config.toml
n_layer = 9
d_model = 64
n_head = 4
n_kv_head = 4
head_dim = 32
d_mlp = 64
vocab_size = 5603
activation = "swiglu"
norm = "rmsnorm"
norm_place = "pre"
norm_eps = 1e-05
positions = "rope"
rope_base = 100000.0
rope_fraction = 1.0
qk_norm = false
attn_scale = 0.177
bias = "none"
tie_embeddings = false
parallel_block = false
init = "normal"
init_std_qkv = 0.0434
init_std_o = 0.0
init_std_up = 0.0434
init_std_down = 0.0
optimizer = "muon_variant"
lr = 0.00572
lr_mult_o = 0.858
lr_mult_down = 2.0
lr_head = 0.00649
grad_clip = 2.0
warmup_steps = 200
schedule = "wsd"
decay_fraction = 0.922
decay_shape = "linear"
final_lr_fraction = 0.1
batch_tokens = 8192
seq_len = 128
doc_mask = false
train_tokens = 88870000
steps = 10849
dataset = "wikipedia_en"
Each number is 200 + 20 x the weight over its row's rms, rounded and kept within 0 to 999. Layers, rows and columns count from 0. The size before them is the row's rms in percent of the matrix's.

# layer 4 attention value, 128x64, rms 0.193, rows 36-63, columns 0-63
085,184,188,207,200,183,181,188,220,208,203,222,208,181,196,194,215,187,218,224,187,228,222,172,182,240,220,243,181,184,171,145,169,205,181,191,210,175,212,201,185,189,218,189,218,180,198,199,218,166,165,184,184,186,230,196,194,157,198,204,214,202,213,189,211
093,201,193,193,210,191,210,184,232,198,218,198,211,214,190,229,221,190,227,186,185,249,187,194,182,216,198,223,183,173,216,214,178,248,185,205,189,218,205,203,202,226,188,194,210,216,170,226,208,166,144,212,210,199,174,199,216,160,213,200,218,209,191,235,190
105,167,165,167,227,223,213,219,191,175,216,184,207,192,192,202,225,193,210,187,213,182,187,227,178,166,180,188,224,181,234,175,200,231,177,180,184,206,180,222,211,233,215,194,208,196,200,220,186,181,218,215,221,192,181,190,174,213,231,223,223,204,185,160,206
092,219,170,187,168,222,191,199,205,180,152,239,196,193,204,173,201,180,236,196,191,176,173,220,189,163,195,223,189,197,201,195,213,215,188,203,161,243,197,190,187,196,180,197,180,200,194,180,183,186,197,180,204,187,205,171,193,207,198,205,222,252,182,196,175
101,212,184,233,220,215,238,186,223,164,206,198,192,184,209,205,238,175,189,199,237,204,174,196,224,222,204,198,214,234,205,226,194,227,208,160,208,206,183,185,181,206,195,177,200,191,195,192,244,229,216,195,169,170,215,231,199,201,215,232,184,205,183,198,204
088,214,160,178,210,195,219,198,242,196,175,221,170,194,209,206,181,197,182,194,193,195,181,197,159,197,207,185,177,160,221,195,180,193,167,224,193,209,191,191,237,186,242,206,148,217,156,190,194,200,197,190,199,213,184,195,210,213,195,194,213,200,230,182,202
108,185,209,179,212,165,217,207,187,199,201,152,196,231,201,193,203,232,213,201,189,209,183,222,231,199,193,208,212,162,180,206,185,165,220,180,214,217,196,181,222,193,200,200,183,218,185,228,173,205,186,246,179,200,180,189,203,213,165,172,230,191,196,173,166
097,210,190,169,224,218,185,203,241,226,225,216,179,191,207,208,211,178,175,191,234,187,213,191,189,159,189,231,186,203,213,216,198,193,203,203,182,164,177,233,205,166,212,176,187,208,169,227,218,221,190,183,219,204,199,155,198,192,191,213,214,179,191,166,188
104,150,203,191,221,211,211,206,209,184,189,210,238,184,214,178,169,226,214,197,196,186,196,232,192,207,190,204,183,199,173,232,175,203,169,188,176,168,205,169,192,200,185,195,176,221,181,222,185,189,188,228,194,204,195,171,200,171,226,209,162,226,201,239,193
103,190,228,193,239,199,167,173,163,192,210,233,217,199,200,170,183,232,181,201,235,184,209,215,213,210,191,208,232,220,212,208,202,167,184,192,213,199,200,195,191,204,168,214,220,213,183,240,172,183,221,205,187,182,231,181,193,200,182,241,211,196,224,180,189
107,195,175,222,218,179,197,191,200,201,202,177,184,205,210,202,180,220,205,204,162,237,210,189,176,158,211,209,174,204,221,228,148,189,191,199,193,202,186,191,222,220,191,178,190,232,192,191,189,209,188,220,214,190,208,191,189,247,192,225,216,200,260,196,215
105,207,213,199,169,222,218,210,239,195,188,222,163,201,206,172,178,236,196,203,185,211,171,234,198,189,203,182,194,232,214,214,194,187,230,210,196,217,173,185,224,217,165,200,213,208,219,191,183,199,202,207,206,189,187,183,240,216,172,173,205,180,215,150,186
102,215,192,215,223,180,220,203,217,223,161,156,214,211,237,193,178,165,194,215,183,213,202,224,162,187,210,184,179,183,188,173,203,198,201,205,172,212,188,208,218,162,183,186,217,185,177,217,200,184,227,166,227,219,215,190,199,223,220,186,196,215,170,183,186
089,220,175,187,205,170,194,186,193,205,229,186,203,216,213,191,196,230,195,202,225,192,182,175,203,178,137,178,195,188,172,219,191,206,208,215,193,190,209,181,203,183,203,217,169,187,215,249,210,164,193,210,173,205,211,210,186,200,194,187,200,239,213,245,173
094,164,199,209,188,190,216,195,194,198,197,189,190,208,198,217,188,214,208,194,181,170,232,172,164,209,199,206,223,167,217,190,161,235,206,225,190,183,219,192,241,180,248,205,220,203,172,205,217,246,220,176,221,177,221,206,192,181,219,208,190,196,190,204,218
102,227,193,192,224,236,171,208,181,197,203,205,212,197,188,212,196,160,192,175,163,213,172,214,223,183,200,231,251,213,188,204,196,181,221,183,191,207,241,234,192,212,217,201,206,202,201,221,245,201,208,221,177,184,189,202,230,221,223,177,217,196,182,195,190
115,191,230,186,197,161,208,197,198,233,221,207,198,179,219,221,170,193,214,228,189,206,197,192,200,195,234,197,172,243,211,170,199,200,197,178,207,193,226,241,195,210,207,191,202,234,208,205,221,159,208,227,236,218,179,191,173,229,216,204,200,180,213,169,204
103,190,189,219,185,183,199,204,206,203,210,252,208,182,180,195,214,207,201,204,222,205,195,177,221,205,205,197,207,222,181,192,170,169,178,202,215,176,233,184,165,234,206,202,167,189,186,222,221,195,239,172,234,198,167,209,225,189,197,175,174,191,161,219,183
101,198,184,193,206,228,193,190,204,197,187,155,220,154,206,199,201,192,225,227,196,187,193,229,215,198,202,119,193,223,207,216,205,197,169,164,205,222,218,207,211,189,211,206,228,203,223,189,189,171,207,199,173,181,210,231,182,190,187,207,187,195,181,196,207
093,223,189,191,207,200,217,190,202,182,185,186,255,227,184,228,227,212,178,203,191,225,197,203,190,199,198,175,231,220,205,217,181,189,215,227,232,195,165,199,206,154,204,210,200,176,196,245,185,233,208,176,187,206,206,160,187,174,194,223,177,209,201,209,202
108,188,204,198,232,189,172,205,194,222,207,229,201,227,201,179,216,196,207,198,199,204,181,175,208,183,189,194,207,196,190,198,237,194,193,149,203,248,226,203,189,192,198,204,213,193,226,210,142,219,223,210,195,207,180,218,181,227,214,201,162,157,220,181,189
102,181,188,206,191,197,188,211,178,216,174,192,206,182,196,196,176,191,180,188,159,199,166,204,214,223,175,198,202,238,192,148,219,221,219,190,208,218,196,163,193,200,210,180,196,198,215,153,234,202,244,199,195,216,204,193,208,195,217,219,236,202,159,210,193
104,198,198,249,188,212,154,245,209,184,216,186,207,225,193,205,201,221,160,181,183,231,198,202,177,223,195,206,233,195,192,214,208,188,197,206,199,202,177,223,188,218,190,169,230,176,179,189,201,214,212,178,225,190,205,239,194,197,188,192,231,219,167,180,201
106,170,201,179,192,220,182,152,225,212,212,178,213,176,176,230,211,213,181,203,231,207,201,235,213,191,217,220,179,212,176,203,211,222,232,217,191,213,167,158,205,222,187,188,218,185,185,202,184,234,174,210,213,193,223,203,181,197,202,184,168,209,203,220,172
101,183,205,190,200,245,186,212,198,186,207,175,220,227,184,212,189,182,204,210,183,200,188,231,221,208,192,216,188,155,205,184,208,130,209,176,203,229,207,183,211,179,199,189,200,154,233,209,183,237,194,198,184,189,208,224,193,216,201,209,212,206,185,179,219
099,235,198,219,194,177,213,181,156,201,191,200,192,170,203,191,239,226,188,219,229,206,199,171,186,198,207,173,215,238,168,180,169,216,218,217,158,182,212,204,214,178,223,212,208,219,234,177,199,191,206,201,193,194,202,193,235,194,200,174,205,208,236,210,206
090,222,152,196,218,206,203,155,146,215,232,207,173,223,184,213,178,197,222,204,182,210,179,206,186,211,208,183,242,191,199,223,178,192,191,195,156,184,193,206,183,194,172,209,210,213,182,229,202,195,188,193,187,176,176,223,203,222,216,218,178,189,183,198,204
096,207,210,209,221,213,218,193,192,180,213,229,185,218,171,218,224,200,187,196,196,202,196,188,182,223,218,156,187,203,183,192,234,211,195,223,181,193,210,214,173,140,204,169,190,186,160,179,188,176,223,170,209,217,179,192,156,179,189,195,208,202,184,212,180
# layer 4 attention output (transposed), 128x64, rms 0.105, rows 36-63, columns 0-63
082,174,207,183,207,173,173,192,217,176,212,214,197,154,219,191,208,160,163,168,173,230,226,212,206,225,226,190,204,225,180,171,190,214,192,187,227,194,193,190,227,212,195,205,224,229,196,158,215,214,212,175,203,186,172,190,209,205,194,217,211,220,200,183,183
088,187,195,193,238,169,200,214,199,183,221,229,222,193,168,174,183,207,204,161,158,243,227,193,233,196,167,223,201,188,221,204,179,216,198,209,191,208,176,207,236,232,186,172,208,201,196,220,218,173,183,204,193,222,173,203,180,206,193,188,189,222,195,197,184
109,197,231,189,222,213,219,198,212,182,178,173,224,232,198,216,201,193,207,222,240,196,231,191,186,212,183,219,215,188,226,158,214,189,197,170,195,215,208,212,215,215,206,191,191,235,181,200,181,186,185,237,215,185,206,198,185,208,196,241,236,190,174,179,242
094,189,198,207,178,217,205,195,213,176,194,185,207,177,196,184,208,174,218,236,212,239,207,205,207,186,193,211,186,158,247,190,227,188,222,186,179,187,210,174,199,215,191,213,178,198,203,250,228,205,186,164,171,203,172,182,175,231,198,220,185,209,212,226,189
098,212,181,183,181,197,178,190,198,199,185,211,188,214,179,181,208,228,197,183,222,176,188,200,190,209,210,220,201,241,172,209,219,210,205,204,162,200,229,225,199,195,154,193,154,238,211,189,224,214,177,208,216,172,184,187,201,203,177,161,188,192,181,163,224
092,203,199,193,208,167,231,194,219,192,210,165,217,204,243,215,216,228,198,209,222,252,216,185,199,184,182,160,190,194,226,187,204,207,212,213,206,240,224,182,186,176,180,210,173,228,205,203,198,208,171,219,204,198,209,194,230,171,216,213,211,199,242,207,206
100,187,241,159,219,221,221,185,206,227,172,230,194,218,206,195,176,224,213,201,225,235,190,219,228,188,176,207,220,178,202,232,173,170,199,224,219,196,171,148,225,202,222,208,230,212,206,181,192,183,194,217,191,193,221,200,196,197,202,192,206,201,218,195,215
089,183,230,174,207,191,199,218,186,171,213,186,189,224,229,221,195,203,196,211,203,201,242,164,190,167,175,211,190,191,193,239,231,215,197,182,203,193,194,228,184,152,168,214,189,224,163,216,194,206,218,190,187,172,198,186,207,180,202,225,220,178,193,185,175
102,196,178,187,216,188,186,215,209,214,213,229,198,208,171,180,229,172,220,219,206,200,206,213,198,185,175,198,207,199,229,231,179,189,204,157,183,206,201,180,214,199,213,193,173,231,227,220,192,210,183,192,193,203,213,227,191,204,203,234,175,210,238,196,131
100,200,174,178,182,197,169,178,177,221,182,181,188,196,210,218,200,181,202,218,209,177,217,207,193,200,192,224,221,187,170,204,194,172,215,178,168,197,203,195,201,182,218,198,226,187,197,162,199,235,220,219,187,180,222,209,163,208,227,239,195,207,221,149,169
105,238,183,173,226,171,209,176,203,230,205,206,196,194,177,175,175,232,207,213,180,198,210,176,209,183,213,186,206,185,205,181,201,201,210,231,227,209,230,171,198,213,190,175,171,217,182,239,192,215,238,223,204,188,225,188,174,194,196,224,209,206,245,195,180
100,194,196,151,165,220,225,169,180,185,208,208,205,207,204,195,202,220,250,224,217,229,199,225,199,199,195,195,200,227,223,213,202,217,224,207,193,211,219,204,183,202,207,226,228,156,195,229,202,168,251,205,184,180,205,191,174,204,220,213,178,198,207,214,194
106,212,188,199,179,205,221,174,219,158,177,178,196,217,223,181,201,195,192,214,184,226,205,191,199,217,190,196,215,197,191,194,212,196,170,240,201,236,182,214,217,221,230,237,199,216,199,206,199,177,176,139,190,209,211,180,220,169,189,227,205,189,202,215,163
090,214,215,185,209,200,181,193,226,200,177,198,181,203,167,254,181,172,188,182,209,217,216,192,217,149,169,197,179,179,181,233,217,211,208,211,230,203,201,176,210,213,233,188,199,218,196,215,238,210,197,201,193,241,188,219,219,173,203,185,176,210,178,206,209
088,194,219,184,213,197,233,203,182,181,195,173,189,177,201,201,218,165,192,170,200,161,187,175,173,257,199,208,217,209,235,185,191,206,201,220,185,201,202,197,221,202,188,160,213,179,193,206,198,219,180,182,173,208,220,180,234,186,195,198,227,236,231,217,196
100,208,206,208,179,221,168,205,185,227,195,250,197,148,192,203,217,199,212,209,232,203,187,200,202,191,204,219,215,159,157,175,204,209,216,217,180,172,168,247,212,178,165,215,205,208,171,205,189,202,183,212,216,200,206,204,207,204,202,196,224,196,169,207,194
110,219,195,197,185,199,156,204,186,229,237,231,234,226,246,203,170,206,177,210,234,180,205,178,210,203,221,183,199,202,229,183,198,220,188,207,225,222,176,200,218,216,179,177,199,207,194,189,173,187,228,198,233,187,222,196,201,210,184,219,210,180,165,196,203
099,217,212,201,189,199,179,217,197,215,230,241,205,168,219,215,199,159,174,164,216,209,213,220,196,199,190,234,200,207,192,215,186,173,240,184,214,214,236,233,162,221,196,202,195,204,197,220,191,249,184,192,222,196,194,196,220,233,194,198,193,198,190,188,222
094,195,209,211,175,226,215,184,237,213,201,213,192,216,213,198,199,186,239,215,209,193,186,168,183,202,207,186,241,249,191,173,207,195,164,225,236,201,221,194,205,236,167,200,186,176,203,195,209,194,174,214,186,223,185,229,161,216,209,200,184,189,182,184,205
094,192,205,178,205,180,221,197,210,169,176,191,132,194,193,207,175,199,204,190,176,188,198,179,218,193,169,192,198,210,209,205,201,170,179,184,197,193,202,220,156,190,206,217,201,212,180,195,202,197,202,196,160,233,195,237,165,153,183,172,196,184,212,196,187
103,199,195,197,198,191,195,211,184,236,195,200,251,238,167,220,180,197,160,215,200,229,152,190,211,213,192,214,212,211,160,178,220,192,199,178,203,207,200,207,211,190,207,224,186,195,213,186,151,191,209,177,166,215,204,194,190,208,212,205,212,212,216,189,244
099,209,191,199,183,214,170,237,231,205,225,172,180,187,198,211,181,199,202,180,233,208,187,226,218,224,248,228,205,219,203,152,199,199,209,205,174,195,197,214,206,188,197,211,236,180,214,210,214,181,181,164,228,193,232,191,216,210,206,194,207,185,170,218,173
101,208,201,194,193,207,254,203,224,177,182,196,183,208,181,187,228,220,188,177,193,199,178,210,174,211,202,247,179,175,154,204,169,196,212,230,219,198,213,221,193,226,184,194,213,169,188,184,205,208,218,195,250,194,197,177,190,196,200,215,242,193,201,182,197
098,173,207,192,181,148,217,178,184,184,202,200,203,204,179,220,169,205,221,207,206,182,185,216,213,195,215,236,189,216,194,222,210,201,170,208,178,199,198,210,200,206,210,173,214,213,222,203,208,205,198,214,182,201,180,195,156,213,216,141,206,211,185,207,137
089,164,240,214,192,229,223,164,195,200,180,211,197,216,164,207,191,199,212,249,185,209,183,246,214,218,224,189,218,183,147,174,191,174,185,186,194,216,184,183,191,191,173,210,202,207,186,189,204,183,186,183,223,187,202,215,215,199,197,181,216,206,223,180,203
095,216,177,206,182,188,193,189,169,178,186,190,198,141,211,219,198,187,166,157,242,198,238,186,178,202,223,184,218,229,204,212,225,217,206,213,223,154,202,183,186,202,228,203,219,212,212,197,206,219,216,185,193,219,198,201,184,178,198,189,175,191,197,216,219
089,222,167,194,206,211,198,166,174,178,199,222,204,207,177,194,167,207,192,213,219,204,225,187,197,200,214,218,233,188,187,196,186,187,186,209,178,184,190,219,203,202,204,193,174,177,150,196,174,257,165,205,180,192,174,215,229,196,200,231,179,226,193,210,223
095,203,193,225,194,217,219,199,234,140,201,168,192,224,212,199,189,209,147,169,198,215,193,195,213,211,208,186,199,196,213,248,180,189,198,218,177,211,198,198,182,170,176,201,187,214,222,174,156,213,183,181,191,236,177,207,199,190,195,218,208,192,183,195,197
# layer 4 attention query, 128x64, rms 0.142, rows 64-90, columns 0-63
082,195,204,219,148,186,210,193,178,185,191,230,210,204,204,177,211,206,214,213,161,155,183,214,180,198,242,221,188,174,208,218,219,206,190,207,214,172,183,190,209,196,212,193,183,198,195,190,180,221,213,191,187,184,185,177,160,196,183,219,189,217,222,172,150
083,176,210,177,204,223,236,218,228,209,202,219,187,196,216,218,188,227,197,180,177,204,154,191,178,189,177,187,202,218,198,200,229,196,242,166,183,245,205,228,153,222,213,172,193,193,199,188,178,218,202,203,180,217,234,200,194,193,196,219,186,192,211,199,187
090,181,203,205,182,183,173,170,214,205,180,157,181,166,197,173,215,200,201,226,205,232,226,185,242,220,199,205,188,211,199,188,198,203,154,240,198,180,179,228,194,188,179,228,189,214,193,225,196,186,180,181,237,187,188,222,222,192,202,173,211,199,190,199,219
096,203,192,194,205,187,232,224,225,223,239,183,185,212,214,234,218,216,212,171,187,208,176,186,209,203,177,190,174,233,197,190,212,205,221,203,241,228,222,226,199,225,213,193,217,167,154,200,219,196,162,192,201,216,209,214,223,198,206,185,206,164,176,202,188
102,195,203,187,195,178,200,211,206,210,192,170,183,229,202,208,188,196,177,189,175,224,202,190,211,189,177,197,162,224,196,191,158,212,221,226,178,197,194,235,203,204,194,248,206,138,232,166,199,186,217,187,222,194,184,193,210,211,194,193,241,177,191,212,199
125,208,157,233,203,210,195,149,186,212,172,191,210,198,195,177,208,191,194,237,230,191,246,223,191,195,195,215,206,188,216,212,174,199,175,206,208,204,215,192,189,246,179,219,210,232,206,200,207,219,224,193,247,168,189,199,200,184,192,214,187,194,203,193,229
107,182,219,192,214,232,232,205,193,197,197,182,182,227,197,189,225,204,211,175,181,194,220,180,231,205,206,216,220,190,200,183,222,189,180,215,164,187,202,216,206,216,176,218,195,155,208,201,170,188,143,178,189,231,192,205,201,196,197,211,164,182,174,242,204
104,240,226,170,220,198,208,205,171,183,157,221,188,153,205,199,210,191,193,200,206,190,173,189,187,166,179,192,192,200,162,198,224,219,173,212,228,186,202,224,178,177,191,223,221,198,223,222,219,228,194,202,218,186,198,215,207,192,233,184,225,185,197,230,206
094,185,199,213,165,202,202,206,165,205,200,240,214,181,218,145,195,184,217,198,230,187,218,201,190,211,186,202,197,191,186,204,207,189,193,203,200,196,158,211,201,192,235,226,187,148,204,211,192,207,218,192,182,220,236,211,222,215,182,217,206,200,172,169,159
104,207,206,196,160,190,197,190,207,191,223,199,184,232,221,226,168,191,208,163,167,201,210,189,182,180,180,213,187,196,197,201,233,174,235,174,239,198,184,230,186,199,201,183,218,194,178,179,195,222,174,195,196,201,152,205,194,183,176,156,185,194,215,186,191
099,228,202,188,171,213,198,195,205,178,204,201,155,184,189,204,206,190,201,208,204,215,175,209,209,198,199,210,222,152,218,173,189,195,182,197,154,197,203,194,158,167,208,177,194,172,207,202,174,244,177,225,196,188,219,201,194,201,168,172,177,174,215,168,204
094,214,230,212,199,228,205,178,185,201,218,187,183,212,184,169,164,191,178,243,202,202,226,187,182,176,217,207,209,177,200,255,172,207,184,199,198,198,230,213,192,207,164,202,198,193,197,176,200,220,214,181,213,235,202,200,162,222,229,167,209,191,191,220,195
108,186,222,183,208,180,168,204,227,230,214,201,199,237,199,207,197,206,197,178,231,186,237,183,202,193,171,187,180,211,222,213,193,221,202,200,209,232,228,221,224,212,218,162,204,228,170,225,188,199,188,254,201,182,219,198,213,230,195,190,209,191,192,177,228
096,189,180,192,200,203,170,185,237,170,186,196,163,221,164,139,206,214,207,209,195,180,190,191,201,200,235,201,179,215,218,187,197,192,153,212,205,190,165,212,208,226,191,211,193,209,216,208,203,194,153,213,191,216,218,202,173,187,188,190,210,215,203,172,177
115,195,203,181,189,225,168,222,215,190,189,170,220,206,216,185,202,178,189,222,218,221,200,184,205,227,178,221,178,167,216,196,148,193,220,232,195,185,201,187,204,181,241,204,219,194,207,218,198,173,193,154,193,186,202,244,196,171,179,207,189,212,192,215,226
111,180,197,219,199,217,228,191,217,207,206,184,240,220,182,221,200,169,179,209,206,202,211,196,157,202,176,179,176,224,171,173,231,205,217,236,185,229,189,224,214,180,212,217,176,206,177,228,194,194,192,193,207,213,185,225,244,205,182,187,207,199,170,180,225
081,218,186,206,203,176,190,189,170,172,176,165,232,193,227,199,176,211,191,217,199,184,237,202,203,165,198,227,179,182,171,201,192,212,168,217,186,178,164,200,220,201,173,225,165,206,204,226,177,198,217,201,230,192,187,206,184,184,196,185,244,226,197,199,190
077,188,195,206,162,208,228,184,191,200,210,208,186,162,189,213,215,155,202,198,180,213,190,167,243,200,239,199,203,196,197,160,216,215,192,181,220,209,214,211,210,241,207,200,207,213,208,178,200,205,213,187,241,200,184,173,216,221,181,227,209,215,199,215,243
087,176,189,224,242,184,197,220,187,184,217,223,198,186,228,243,200,236,168,197,170,188,186,187,204,206,195,192,205,201,162,203,186,198,205,183,179,195,207,225,190,200,230,229,190,190,199,207,165,215,236,160,191,218,167,215,190,206,192,220,224,215,187,173,179
091,210,162,194,193,214,195,180,178,206,190,177,228,191,191,204,233,173,197,211,200,212,235,205,219,191,216,208,214,176,190,187,215,186,183,195,210,172,196,180,220,218,195,228,214,230,194,186,184,240,206,171,230,180,144,212,211,202,182,222,195,239,199,167,215
087,201,223,204,212,174,214,200,221,193,245,177,192,192,183,235,200,214,203,143,217,209,189,171,191,221,206,180,201,229,191,200,201,191,259,179,203,203,216,236,197,194,197,193,186,218,157,164,187,190,192,209,203,214,203,176,211,204,223,201,197,206,222,184,226
088,191,216,150,214,200,245,204,197,191,203,209,174,172,182,188,200,185,195,206,205,200,166,197,204,189,217,193,207,195,184,210,201,238,200,202,221,225,193,195,171,190,191,177,211,188,197,217,183,170,228,230,181,214,210,209,227,219,206,201,244,215,174,246,240
088,201,214,223,156,223,151,205,195,184,219,179,163,208,189,227,175,200,203,187,203,185,210,206,219,233,199,178,191,237,200,192,170,201,203,215,184,205,193,220,212,168,195,207,225,219,215,180,180,200,186,183,209,221,193,181,232,208,174,198,191,176,179,227,156
112,190,203,198,222,183,202,211,184,199,200,185,200,180,221,179,226,195,183,191,194,156,180,225,173,177,211,191,187,169,220,196,192,231,197,178,206,200,202,193,212,206,194,215,218,241,210,240,162,184,193,207,199,235,163,185,212,179,206,215,263,188,203,220,197
125,193,216,201,219,200,206,228,182,177,171,203,228,214,194,172,171,191,191,186,214,223,206,193,181,205,176,220,237,183,170,227,213,194,203,213,223,197,196,185,237,201,180,211,194,222,211,238,185,140,200,190,197,187,178,188,224,191,190,181,181,178,165,226,212
113,235,206,223,183,162,196,196,203,185,212,182,161,188,198,249,204,195,209,203,208,197,206,241,173,201,190,215,180,202,190,231,189,183,200,203,190,196,190,191,221,181,229,200,213,178,210,217,175,156,184,190,208,253,194,209,185,177,218,191,196,160,210,191,180
110,232,187,194,212,226,191,211,211,167,201,186,207,237,227,167,200,193,207,200,197,186,206,208,163,262,243,229,222,207,220,169,216,197,165,201,183,182,202,220,193,199,200,191,211,194,241,210,181,228,166,200,195,198,224,205,223,197,214,192,192,198,186,195,202
# layer 4 attention key, 128x64, rms 0.148, rows 64-89, columns 0-63
073,176,199,152,207,193,176,219,212,220,204,183,167,138,202,194,199,196,178,215,207,229,206,204,188,189,189,194,220,197,176,210,184,190,203,203,185,192,175,209,187,212,188,165,168,200,192,176,172,222,239,237,171,213,230,209,199,201,197,197,236,189,201,184,187
085,204,169,195,214,220,207,179,207,221,198,181,186,194,199,215,168,188,195,163,179,193,231,206,186,191,195,201,216,215,171,220,174,223,199,182,168,224,192,237,174,230,206,196,221,193,180,171,184,190,219,167,224,213,174,216,209,211,212,215,244,224,231,214,180
087,194,230,239,216,204,185,197,208,167,185,215,201,184,215,195,215,244,180,252,184,181,162,200,238,194,197,222,184,204,233,207,235,202,193,193,244,198,186,190,208,179,211,210,191,172,192,179,206,220,203,209,211,205,202,175,190,182,178,186,193,173,229,194,190
090,234,210,201,186,203,174,200,228,200,244,213,188,175,192,225,221,200,200,215,249,224,207,169,215,216,192,162,165,244,182,194,185,220,220,183,223,232,206,225,184,202,223,210,209,197,198,192,177,219,191,198,221,187,232,192,201,222,200,194,204,189,203,181,227
092,204,219,195,207,220,192,248,211,228,197,198,215,210,226,226,174,243,208,224,200,189,199,188,213,177,216,148,184,213,201,199,185,189,246,195,220,200,180,211,199,186,240,211,202,159,241,180,204,190,196,197,208,177,203,197,196,191,208,199,197,184,184,238,217
083,223,188,196,235,196,191,181,190,203,232,190,230,169,168,205,230,210,190,182,183,186,214,214,198,197,213,201,182,211,154,215,208,212,193,184,205,183,229,197,245,154,179,193,193,184,195,194,186,168,200,180,174,195,209,172,176,184,193,173,184,235,231,203,202
099,192,203,207,193,200,197,198,191,190,202,193,184,225,210,216,194,200,211,175,237,174,211,173,185,206,211,197,230,226,192,235,247,206,166,212,221,204,184,199,177,192,181,191,189,189,205,177,172,156,212,189,212,224,211,206,224,198,161,210,249,188,201,234,167
111,186,224,222,171,203,197,207,214,214,206,244,166,201,215,217,177,198,217,217,224,230,188,216,232,177,167,178,156,196,210,204,191,204,187,215,206,174,211,228,204,183,180,194,201,198,182,218,221,197,213,196,180,208,195,212,218,166,200,173,194,150,210,181,236
107,214,205,231,201,174,184,185,218,176,231,202,189,226,205,201,223,234,185,181,208,192,199,189,231,223,201,206,174,182,212,171,183,208,180,205,198,203,211,195,190,183,210,176,200,196,204,212,189,177,170,200,175,231,190,178,181,183,156,197,133,223,175,220,206
105,198,193,195,172,219,233,202,215,204,200,162,183,192,250,176,175,174,208,212,196,212,184,191,204,196,197,216,205,208,177,218,214,189,162,199,196,203,196,205,213,236,222,162,199,188,175,191,167,199,209,154,232,185,190,205,204,206,227,191,217,241,236,202,184
092,211,201,219,148,191,212,199,225,197,172,193,195,205,213,182,224,209,191,182,199,193,192,227,227,169,203,204,210,199,215,262,182,229,210,195,186,187,173,190,171,210,228,215,176,184,195,207,178,201,204,201,185,217,153,229,199,186,194,214,185,232,225,195,173
097,177,187,193,192,166,147,215,176,192,205,208,190,165,227,184,174,187,182,224,193,226,198,223,190,185,188,213,197,199,239,213,194,174,192,214,216,185,193,185,194,195,185,196,181,202,208,153,232,192,221,180,175,211,171,184,184,202,177,172,188,178,225,194,171
106,214,184,237,205,198,231,217,195,216,226,197,181,225,209,195,187,214,208,177,213,162,180,198,220,233,186,234,223,212,172,179,197,183,188,170,182,209,203,223,227,198,255,195,216,164,212,184,221,231,203,207,173,204,181,196,201,217,172,202,222,195,193,222,194
108,154,185,181,172,184,220,233,182,190,193,192,220,202,184,150,210,226,228,216,227,169,189,197,194,186,205,200,196,181,206,175,238,171,196,210,179,186,205,210,213,171,216,186,203,208,214,212,193,182,196,230,189,227,191,178,197,163,210,172,204,188,181,208,235
111,202,195,188,214,182,228,218,219,183,228,230,197,167,197,216,201,194,193,177,187,195,225,213,182,200,190,177,190,192,199,208,192,202,242,175,201,221,192,180,207,194,201,216,219,215,213,206,176,178,187,178,221,202,135,242,233,157,201,205,206,223,205,201,168
095,194,155,219,226,220,229,179,213,202,237,249,187,193,199,186,215,223,236,208,196,169,234,190,217,181,197,201,201,182,162,185,201,197,208,217,209,203,179,196,222,207,188,181,202,193,209,212,188,196,167,211,200,194,212,181,241,214,161,181,188,197,181,201,167
071,185,220,176,231,225,167,198,218,176,189,207,211,240,210,214,200,228,189,253,189,183,215,197,206,209,197,221,213,213,219,184,233,182,206,257,222,171,211,194,184,173,178,205,195,223,207,197,204,202,208,230,182,231,197,192,200,201,175,198,168,203,196,213,218
076,218,242,204,236,213,213,172,187,208,237,228,211,162,201,215,229,192,180,166,204,213,191,174,190,191,176,178,213,191,232,207,176,256,210,199,211,227,201,172,192,202,203,213,182,199,201,223,210,211,212,197,207,187,174,201,220,198,199,219,227,213,183,176,225
082,166,225,217,214,211,199,213,207,217,193,231,172,184,194,221,164,217,194,184,202,224,185,158,199,192,196,191,185,202,219,165,162,223,206,188,176,197,207,210,211,175,190,223,205,214,170,204,176,200,199,205,189,196,177,211,243,220,192,192,192,190,153,176,240
096,209,227,210,208,163,176,206,192,189,202,190,209,210,177,174,216,226,212,240,215,221,218,211,210,205,230,226,184,181,184,201,206,164,207,191,218,177,221,198,246,180,177,194,202,203,208,191,231,177,165,237,166,197,219,188,204,201,172,190,172,212,177,213,220
111,215,214,176,168,209,206,167,163,197,173,182,178,185,141,161,182,209,207,209,216,223,212,203,208,202,252,204,184,209,170,233,184,209,220,207,234,217,181,217,204,209,193,191,206,208,181,228,198,213,177,215,201,186,221,194,190,208,218,215,196,223,215,190,212
153,200,207,187,169,175,225,222,222,224,250,185,193,181,212,243,195,188,203,148,198,223,187,170,212,185,169,215,197,221,205,169,186,223,178,201,191,203,194,211,179,196,235,190,203,197,190,202,169,202,187,213,179,233,213,215,218,205,214,188,232,174,201,195,200
101,205,234,181,194,196,181,200,190,159,195,185,213,191,206,184,206,250,202,201,206,195,215,207,207,202,183,197,182,223,182,246,212,237,194,208,237,194,201,205,210,163,224,193,197,205,224,188,172,165,212,173,186,201,203,203,155,185,166,187,219,184,184,234,197
103,194,196,197,209,203,215,213,218,235,194,219,201,192,195,212,175,186,219,228,176,201,190,206,184,216,204,183,213,198,235,197,178,206,197,217,212,167,210,189,158,179,214,261,230,230,216,194,174,205,170,178,227,206,212,216,162,207,168,215,187,172,200,183,216
115,203,212,253,195,182,217,201,193,198,199,196,209,200,165,186,196,178,172,203,225,171,232,222,191,195,179,184,190,181,198,207,200,216,210,227,253,200,194,197,214,213,165,236,220,234,211,203,175,179,223,172,208,203,189,211,194,206,166,212,222,175,207,211,231
103,203,173,203,206,187,214,219,229,217,189,193,243,193,213,234,225,183,222,192,191,188,244,216,219,225,199,196,201,235,172,216,166,208,217,230,237,198,185,206,164,157,220,180,180,213,204,188,218,181,202,179,211,193,183,192,202,191,205,176,173,186,217,199,213